From a checkpoint of a small transformer trained on Wikipedia.
Training: a variant of SOAP for these matrices, 232M tokens.
Each number is 128 + 32 x the weight over its row's rms, rounded and kept within 0 to 255. Layers, rows and columns count from 0. Numbers have three digits each. The size before them is the row's rms in percent of the matrix's.

# q: layer 13 attention query, 256x256, rms 0.0813, rows 232-255, columns 192-223
# k: layer 13 attention key, 256x256, rms 0.0833, rows 232-255, columns 192-223
# v: layer 13 attention value, 256x256, rms 0.0721, rows 128-187, columns 192-223
# o: layer 13 attention output (transposed), 256x256, rms 0.0697, rows 128-187, columns 192-223
q232 089:117086096144117177166140097159138149151049086161082117125167136094094088147151124114168156092142
k232 083:114134156092077087148101121162122122101142166079067134129127140119122125133101170147134196056128
q233 087:169113087096177114127187093135079111103077127084161114143097104177146155082132103176056085122100
k233 078:157114118085102101165145088136144115154105097141171149095133076138120104151065070117101100137075
q234 098:140126133152165181079173126088156139122096142111082103120140115158132111189107147218072102059123
k234 092:091172115122109082149086087158105130153134167126183099142184189147160192169147101103109133163160
q235 093:164119124155129155122154086120076138113141094129202130175158143119139121164070132193117142124136
k235 085:116081166133120108132084134139117114180142098108121139150098138082096163197080146121176095125104
q236 087:094086113112152154087143111136088151096093086116102130097077168110157125131173110147083143133036
k236 085:108157122164086133127091140113129175105098067125086160127167154164149131103110087119129095123070
q237 094:059153111128117136178161103113139124108113100106158104158104151124138088165088074133196098124133
k237 091:121077144142057151101146141109077105108161112131120162146105123135148192172076137084141066170154
q238 093:101139075104157169142096160150125141150100123131199121079084046122138101087123164153044200122083
k238 087:108203151068118099147103154159113167116111159073130115158082116163192088161145105086163167107135
q239 090:157120077111100141119120134158149128132159183166110101147121117086104139130145085109146152064084
k239 078:114137111090147154152095154120137120137102077127144150099112136132142121150113161146134121090117
q240 094:109142106095139136141179087096115103107162088128076111130107128186044086102114144072173113098120
k240 088:131127151096113130147068176124107135110118151197146170088134167142095123113106116106169154121127
q241 091:120151105104126162120128193127100120106127117163193110131126103140191110078118104097141096114155
k241 085:059102152153133145188145128062117155138129151143117134057142171161093117069127135092097149181104
q242 100:072137118045203134102158079072140198155095123048177137097147133124149110111127147132145130136134
k242 095:125149090023167132108146128075108084133164149115148124118120150136127131129099070157126163098105
q243 089:139177073120146111123109111145119103080110074121112129081119070092107145103183148121114110122134
k243 084:148154096106182114193169191147116140149077115145149142110111138163144109094171116130070093082158
q244 105:188138127148090069151161159155195079138132159133086099099119164125149100183141067131162129137149
k244 095:131107127148135089202114137119117090147126130130125134095140084123131115184182154139123157131113
q245 095:151151156145137162139098127124121123101184119104072142152121111213132095105120125154139080167110
k245 089:164125118115168129106142102148178130112157162079215146135087085136146127145092154150131132169100
q246 090:085077203092097147104097136149155131145134115136119089143147145151121175126110106097131144150128
k246 089:118122189145132121124134128196097149119105080120130120160113185134044094073156143145145118127145
q247 092:132104189134108083118084123154123141132084106111217114136183124095106134143088191132139101083127
k247 086:110158148119142151105147146155096159141148143076216121094065130139078149073176096145081080083088
q248 099:132111146092121184139139091151119114112148114108092139124130188135123129137086049081105138151110
k248 094:065113126147141178105109117120131132135136152133140145127112152088116148116128066130122162152219
q249 090:164166154116106140143154140102103117104208139110153168062124153132110095101113105119150122105140
k249 084:152166162157141153098175185111140110169098164124196167138122130189088210109121196158120170128094
q250 102:151153126067183081139101196142166121163162104113110126114069116152098106112178150135140135115169
k250 090:161120169077185135092161123163116171139114157097119161150173112125084081166123124155135105164172
q251 092:130189164105111114135069130152154110122120139144156083141140071140138141087152156098148065031135
k251 091:088120123127122156102066153076180131123141186124122163162156136166099119077140120123130188154101
q252 093:091093043112141116131101146151139090128124070180096134126158125130142113110119183141208105128133
k252 093:111150144130147148159161124132163093177106104101058189127117144146084098102101132112134122168134
q253 088:116109127183164075178158140161155154088115191154110137088082104089067178147074099132125078128142
k253 087:126117115165126105151160152191122089191167111161093134140158175131154101123128169163166117087142
q254 086:141212086146153142190107143123205107185102125142142128125138135170129138098119118129212094159187
k254 078:116178129099170131189158166119215092149170108145110087153087116116103111173113150046143127149157
q255 083:101151114139118142135138131136119115140110100137132089095205090159179137072153090159085146116119
k255 086:113160156133182104182115143137135106108101183137113120114073094121163127103121115108117112163058
v128 093:186112094085119069114120113141129099123115118090110179100110121154199105144132108135098174095164
o128 094:150097136138108133143151112104168105121109119134114094168185136119126163095169137104162084151137
v129 096:117105162123155147185114139124142104128135144099177139110098115094116148189132171170136141169079
o129 095:165169112120051140093122137128103126151138085173089084106137162157162116119156121102166115178125
v130 090:179069114129142102108155141096073146110100144145119092138065148111172148077070139103132144169122
o130 096:094154135082164119115109128119111100125106129064145089143137114091118081167132103132095132061114
v131 080:117142176111107117090159129089086086112120159134102119182158109075122173076103138135144097078151
o131 084:117130108084176116118140148108129126147134140095160149058213149139158112203119119143118154108113
v132 075:151132118088074128118110141092129126104133123152135173101097070107082131151153130099107163168140
o132 078:096113151128110095149126110161158134125142165157165142127098199137174100122055122131164124108128
v133 085:087202166146132120156166173114140113182161069104151087114175082133123113094102122160146121107087
o133 089:132117117117137170172117045131140089107113161186152157170125139114094164162128213095105161147206
v134 092:121123164109140090168149115096072175123149076138137139116124106144186128089120124137158139125089
o134 093:146145154109108116118042124148161149076146118137118098174182157107132148167169131127070072133185
v135 089:112103078122147159131131122140154104082084138106089143104106082170151114139132071113187115126110
o135 088:164158134178115123137112110154114132172165129093097136111188110110099146128088165130097139133138
v136 099:114085207190147112162153137072117124129138157116158109133056162103173091202175175136102124064128
o136 095:148152140082101149087137165122150098171108097159073121140194142176117138106132138180136134119181
v137 092:130155101119134148170154127154098110105138111166131096088142227121152139110093112079129103167102
o137 095:117130138121149138064112184133142119156139158069173104140079112145120145185174152108121169107100
v138 087:173094167189149058122168121117124126138133104142144075175150128107115146200136116146085071125146
o138 085:163144063118110163179093186112116085086098138102103126130160082131084111079199101122110136105073
v139 092:142080178121136197106087093162106099071158121134127084151073131189140079112134184148108139152084
o139 091:082132104125104117170124106086134120151129097112126157142129167090092188202108098066092108161112
v140 088:094103101091103152121145128105150133109181078100117150148156075210161149101123101122109134106139
o140 088:114185083217125154108097138103130047137167079144125116172082173091202163188090121107161113129070
v141 090:170161159147118070143086189090094077133133149133184152159120125093138127051149068089117136097081
o141 096:136139114062106143131179138156135174071173146107096125060154155041185103157165178147112119177148
v142 086:201131134123094156134132140082133121089157097140151046158123165161107130172207125127144132094083
o142 092:131091123090169124147157175128121131171146090059111165081131189066118192093062134164116180123145
v143 094:151102133125095132171103140154175139162119128150127147139090085132088094103147159134126116094101
o143 093:124151129134165106090130108131117147139109098107142171160121071137181080164133094100103126195121
v144 093:098122123152075120145191080120104146181166161210069104108084135144144121063160103150154094107153
o144 098:125122120114158171106066117134156150095072149061161112206109109130104155194105114117076113153055
v145 093:109134172105127097139146056096156134100128192134133134122069133117124068163183162068080119098113
o145 091:085166167126173139141144168144130102099171095163122122147180089134170126100144133120090123169134
v146 088:138131157184184133183143088167107070093097163131113120141163101133191115104098131136118125111139
o146 093:125156097153121164050151106154158103132154128137112129119126110112054140098141118158136070135157
v147 091:108104146182067121126100082122106145169099128137124113115123155087090112087146062145117141106149
o147 093:100131175091135114136149136118127122082110118130185129150163144128116152157116137102111113126110
v148 085:129132061161098145104107169117130113107102131090143128169145141147084069093127185080139138179087
o148 085:071151151104159121175129111138105163163139140137144105112100166195122141137134126153110223123140
v149 098:204147135172137159088124169160140112197138117147085181141097183170103098157128133128119127141122
o149 098:080106095098076140130127136130130161126122136120128110130105119116148173167132059130099092145061
v150 086:127141100085130132122114072145132202136055091074115120096189137058055103189128116132104107173154
o150 089:141191180158116130204083128138148133115151168183130133142140088185118150082158118128086087081154
v151 088:102151173141099162081106102081123112168139170143077113115153113076114134084144170165154161121115
o151 089:141100116158121113111149068108127153130169193106201194104112108095159142147113154098165048125108
v152 091:103136063100124167107183101134065175195141117091142139156201150146100127083156147126140086142096
o152 094:107131122146128090148070131150123154131116160126144125100059062104167118132102194093165163142142
v153 090:152131143106162104143151159156085147143147054119129144132094108118115155127150121098109110147145
o153 089:078111160122099190150127118125131136134160131110152089120140140170076096085182094157146194127168
v154 092:135084061135107155145102081048085076152123097108147118129144163170113085137158150149126122115096
o154 094:145179156198072161079113170148132148070119177152140147202116119109115110121156165072084128112112
v155 090:114127124167146094159147115143170169169197168110119168179135148140139071155191124166136051133153
o155 092:128115144093133094131140112160159113122077082155140064087146134161120180087072099182033115153102
v156 094:116173139117084145113131114101099095094110101091151103135152163112150116085127127092120131138102
o156 094:164179119092159164113156079096059148118111123169103096142110125145090142161125113115137181129110
v157 098:130123065094136151124165133115145144121118123134082115142118096049151132136144142091132168162097
o157 097:075200179082152101130106119177121115172152177106142097091124105182102148139101219117133084110121
v158 090:107073100133137133150053086132104114129166197105105117154098118172145071123193179163116099087073
o158 089:137139125138131093088146151129119141081148083114125123161103127098135160143127082137111089152116
v159 097:129121147166098139200141136126068176121094170118071164143086134080153115183117124153129120118115
o159 100:143150095068182124040106161156166173146167104174178171094135116135091144087065168125067165118089
v160 088:151148067093131132129150100143104100150143150132133093104197159101080128175106135104101100137169
o160 094:110098108144133136133147178087133149125093147146194089141087098204138158096129129159108129106120
v161 089:028109120164122122163099099204117130145072090093154096104152104139091126175142052175136151176126
o161 091:193166102107142163118147093121159076090173094153112137132132142225112106131162125105140102093164
v162 094:088152135093196148115184144148141163116187094113167121100183151140148154099140138119131008085141
o162 093:145098101173162141142156125119112085144085130107107135104132152103110158167107155120105124119148
v163 089:102096149149121095119125088100152136115128141129124160193087137059127110129219118135105107113124
o163 093:172132160119124112177114123177095109179115091150143145124130084144140168173078143133135088118168
v164 091:137108135141139110117080121180171084139113120134121073197128148143176174172139082117091090088169
o164 094:153105065121124163204136162134121124098152097153155177103184165145085116096168097118140154204076
v165 092:133074120093143139139112108128120140111107130122130117087138098070129131139137139160138138141185
o165 097:141163163104115108109107098129141147134153144141170130196094081178115127129125081159128140153114
v166 087:134108153195155162110123165137135157108127161181140108138093120111086103088126168143123143102123
o166 085:164160118131108091182135112154150155144100133119174181063177155069210154142115139152070141103154
v167 097:148213077159129151133072130132137134146144109131124090076152173108116101148113098121157081134089
o167 096:146153177135110138130130078117130098156048136086176126129146164149165079137131131160100207143120
v168 083:154115124123106160114142080108060126145061074221126182158206166112136165132187133169169195158154
o168 083:119123127130071141170140115208129081118136090104167086132137095150115154179151151121151079193127
v169 091:102121142130161154134180123057131094148124093173069124129186126123166139165153179193129128115113
o169 089:107144112120120184156088137166131141069205118070149132176106075161151163151126130101161175088107
v170 091:148127139131141078135095113150134150099096169156116095137175125128119090126066127129166122101165
o170 090:107134052138059139101200169163125101154121092161126139047048179141127128142182176135162095140097
v171 097:166155141135111099163163149171127102117167134116114069141109168146086201096179159158119130128146
o171 098:095086088108130186085116128088202138157102065096081151123032131117154098066146084138152083148162
v172 085:157123079097154167115092105125088106136144111095095158172134146119129111104109169080158110142142
o172 089:034128128134119088091121117116129169099084156186184146094103050118111058149114102139105159113131
v173 085:156151124113099149128160178139173150087145132082111136067079141100099149139116099169114152138151
o173 089:075156127179168060105052117148144137155123123131168149193146125151094093107100122089167142136165
v174 096:198134135153107175168101128149080140134142122195125149133137171138127090111171069061088105075100
o174 098:068135140044123118109222155111186120176150161033146118116126121106106117162162137177124111175115
v175 094:143128115133104159182159073135125140159100139095117121141141117071151067101127167101124175089116
o175 096:104145132106158113169123162190114160108139137168129123114128120132110113083095117146209135174157
v176 087:109112173111070180098127159105118171145134144147111143166152096160124175123135100150155085153122
o176 089:130253070176163109137133062145097131061134119165169109092134140137174110116102158140031116163118
v177 088:106170151071117118130147122124111146125153121188126071101067167084093116091114079122166148108059
o177 088:154073087136131180104124158132136093084087101085179149139129133095127154151143128079055142139165
v178 092:196106098115123157102185101121165133171071152085128172178117150077163101133101092108111089145095
o178 095:114081137098095093095072146137117166104161065136140130072179125165127163146151159224124115127157
v179 101:170140141128092161086063108111136111148155096161123147081178133085120117122146111174149176158146
o179 103:110160083106136114217198141218116075156130111136171114116112121135112135107166126098170146088147
v180 085:157067106179168044193150111128105130092147148145091096074205114057195137124130150122147136123101
o180 088:109143114059101225096101070169129160192189127148129084135092195157054173173119151141152162100175
v181 096:137104188182127129157147102053134152107065143155177124103071094139137145125109136128153200144110
o181 096:094168168155096127141123127164074127164121129161136181128134143040131075122173097090114123131133
v182 093:086169191151176107101166180102111113159125109150168099131166113172104077146082112111083079132189
o182 092:142104091130176113121177092159141144132086159136133178133121102178131046145112107073128206090155
v183 098:117123117138148171093118127075099135125122112109065174150152158175095142149093170136129111153125
o183 097:147147059098109118122117154172156140099087161165132103159122080128177065158156171109120158115125
v184 094:106133089162192125138165094159104134029178138158123134139138147202120136177144091125130081103129
o184 095:180084150111096139075162097102171121124099091110126122194108166157141125060117147080141154100106
v185 084:153145132108071160058149177138125189145221150100157098134124145135100094141136133088124083130132
o185 087:146113135161129077139150131092112129096090139156097118045126070085174175050083193088154145173103
v186 086:129120096132100120155116138139105122148098080173135158059116108098122139097082129150096169137130
o186 087:120158127162158215087180130117080197114137188080135106096094134136143145154111142091205093094127
v187 089:145166116140084101072196099121150128152151170116135134124138157099110151130084145105101085140134
o187 088:080112142140194210142123166162125144168151104139141125096131110141125157078186170191097122144139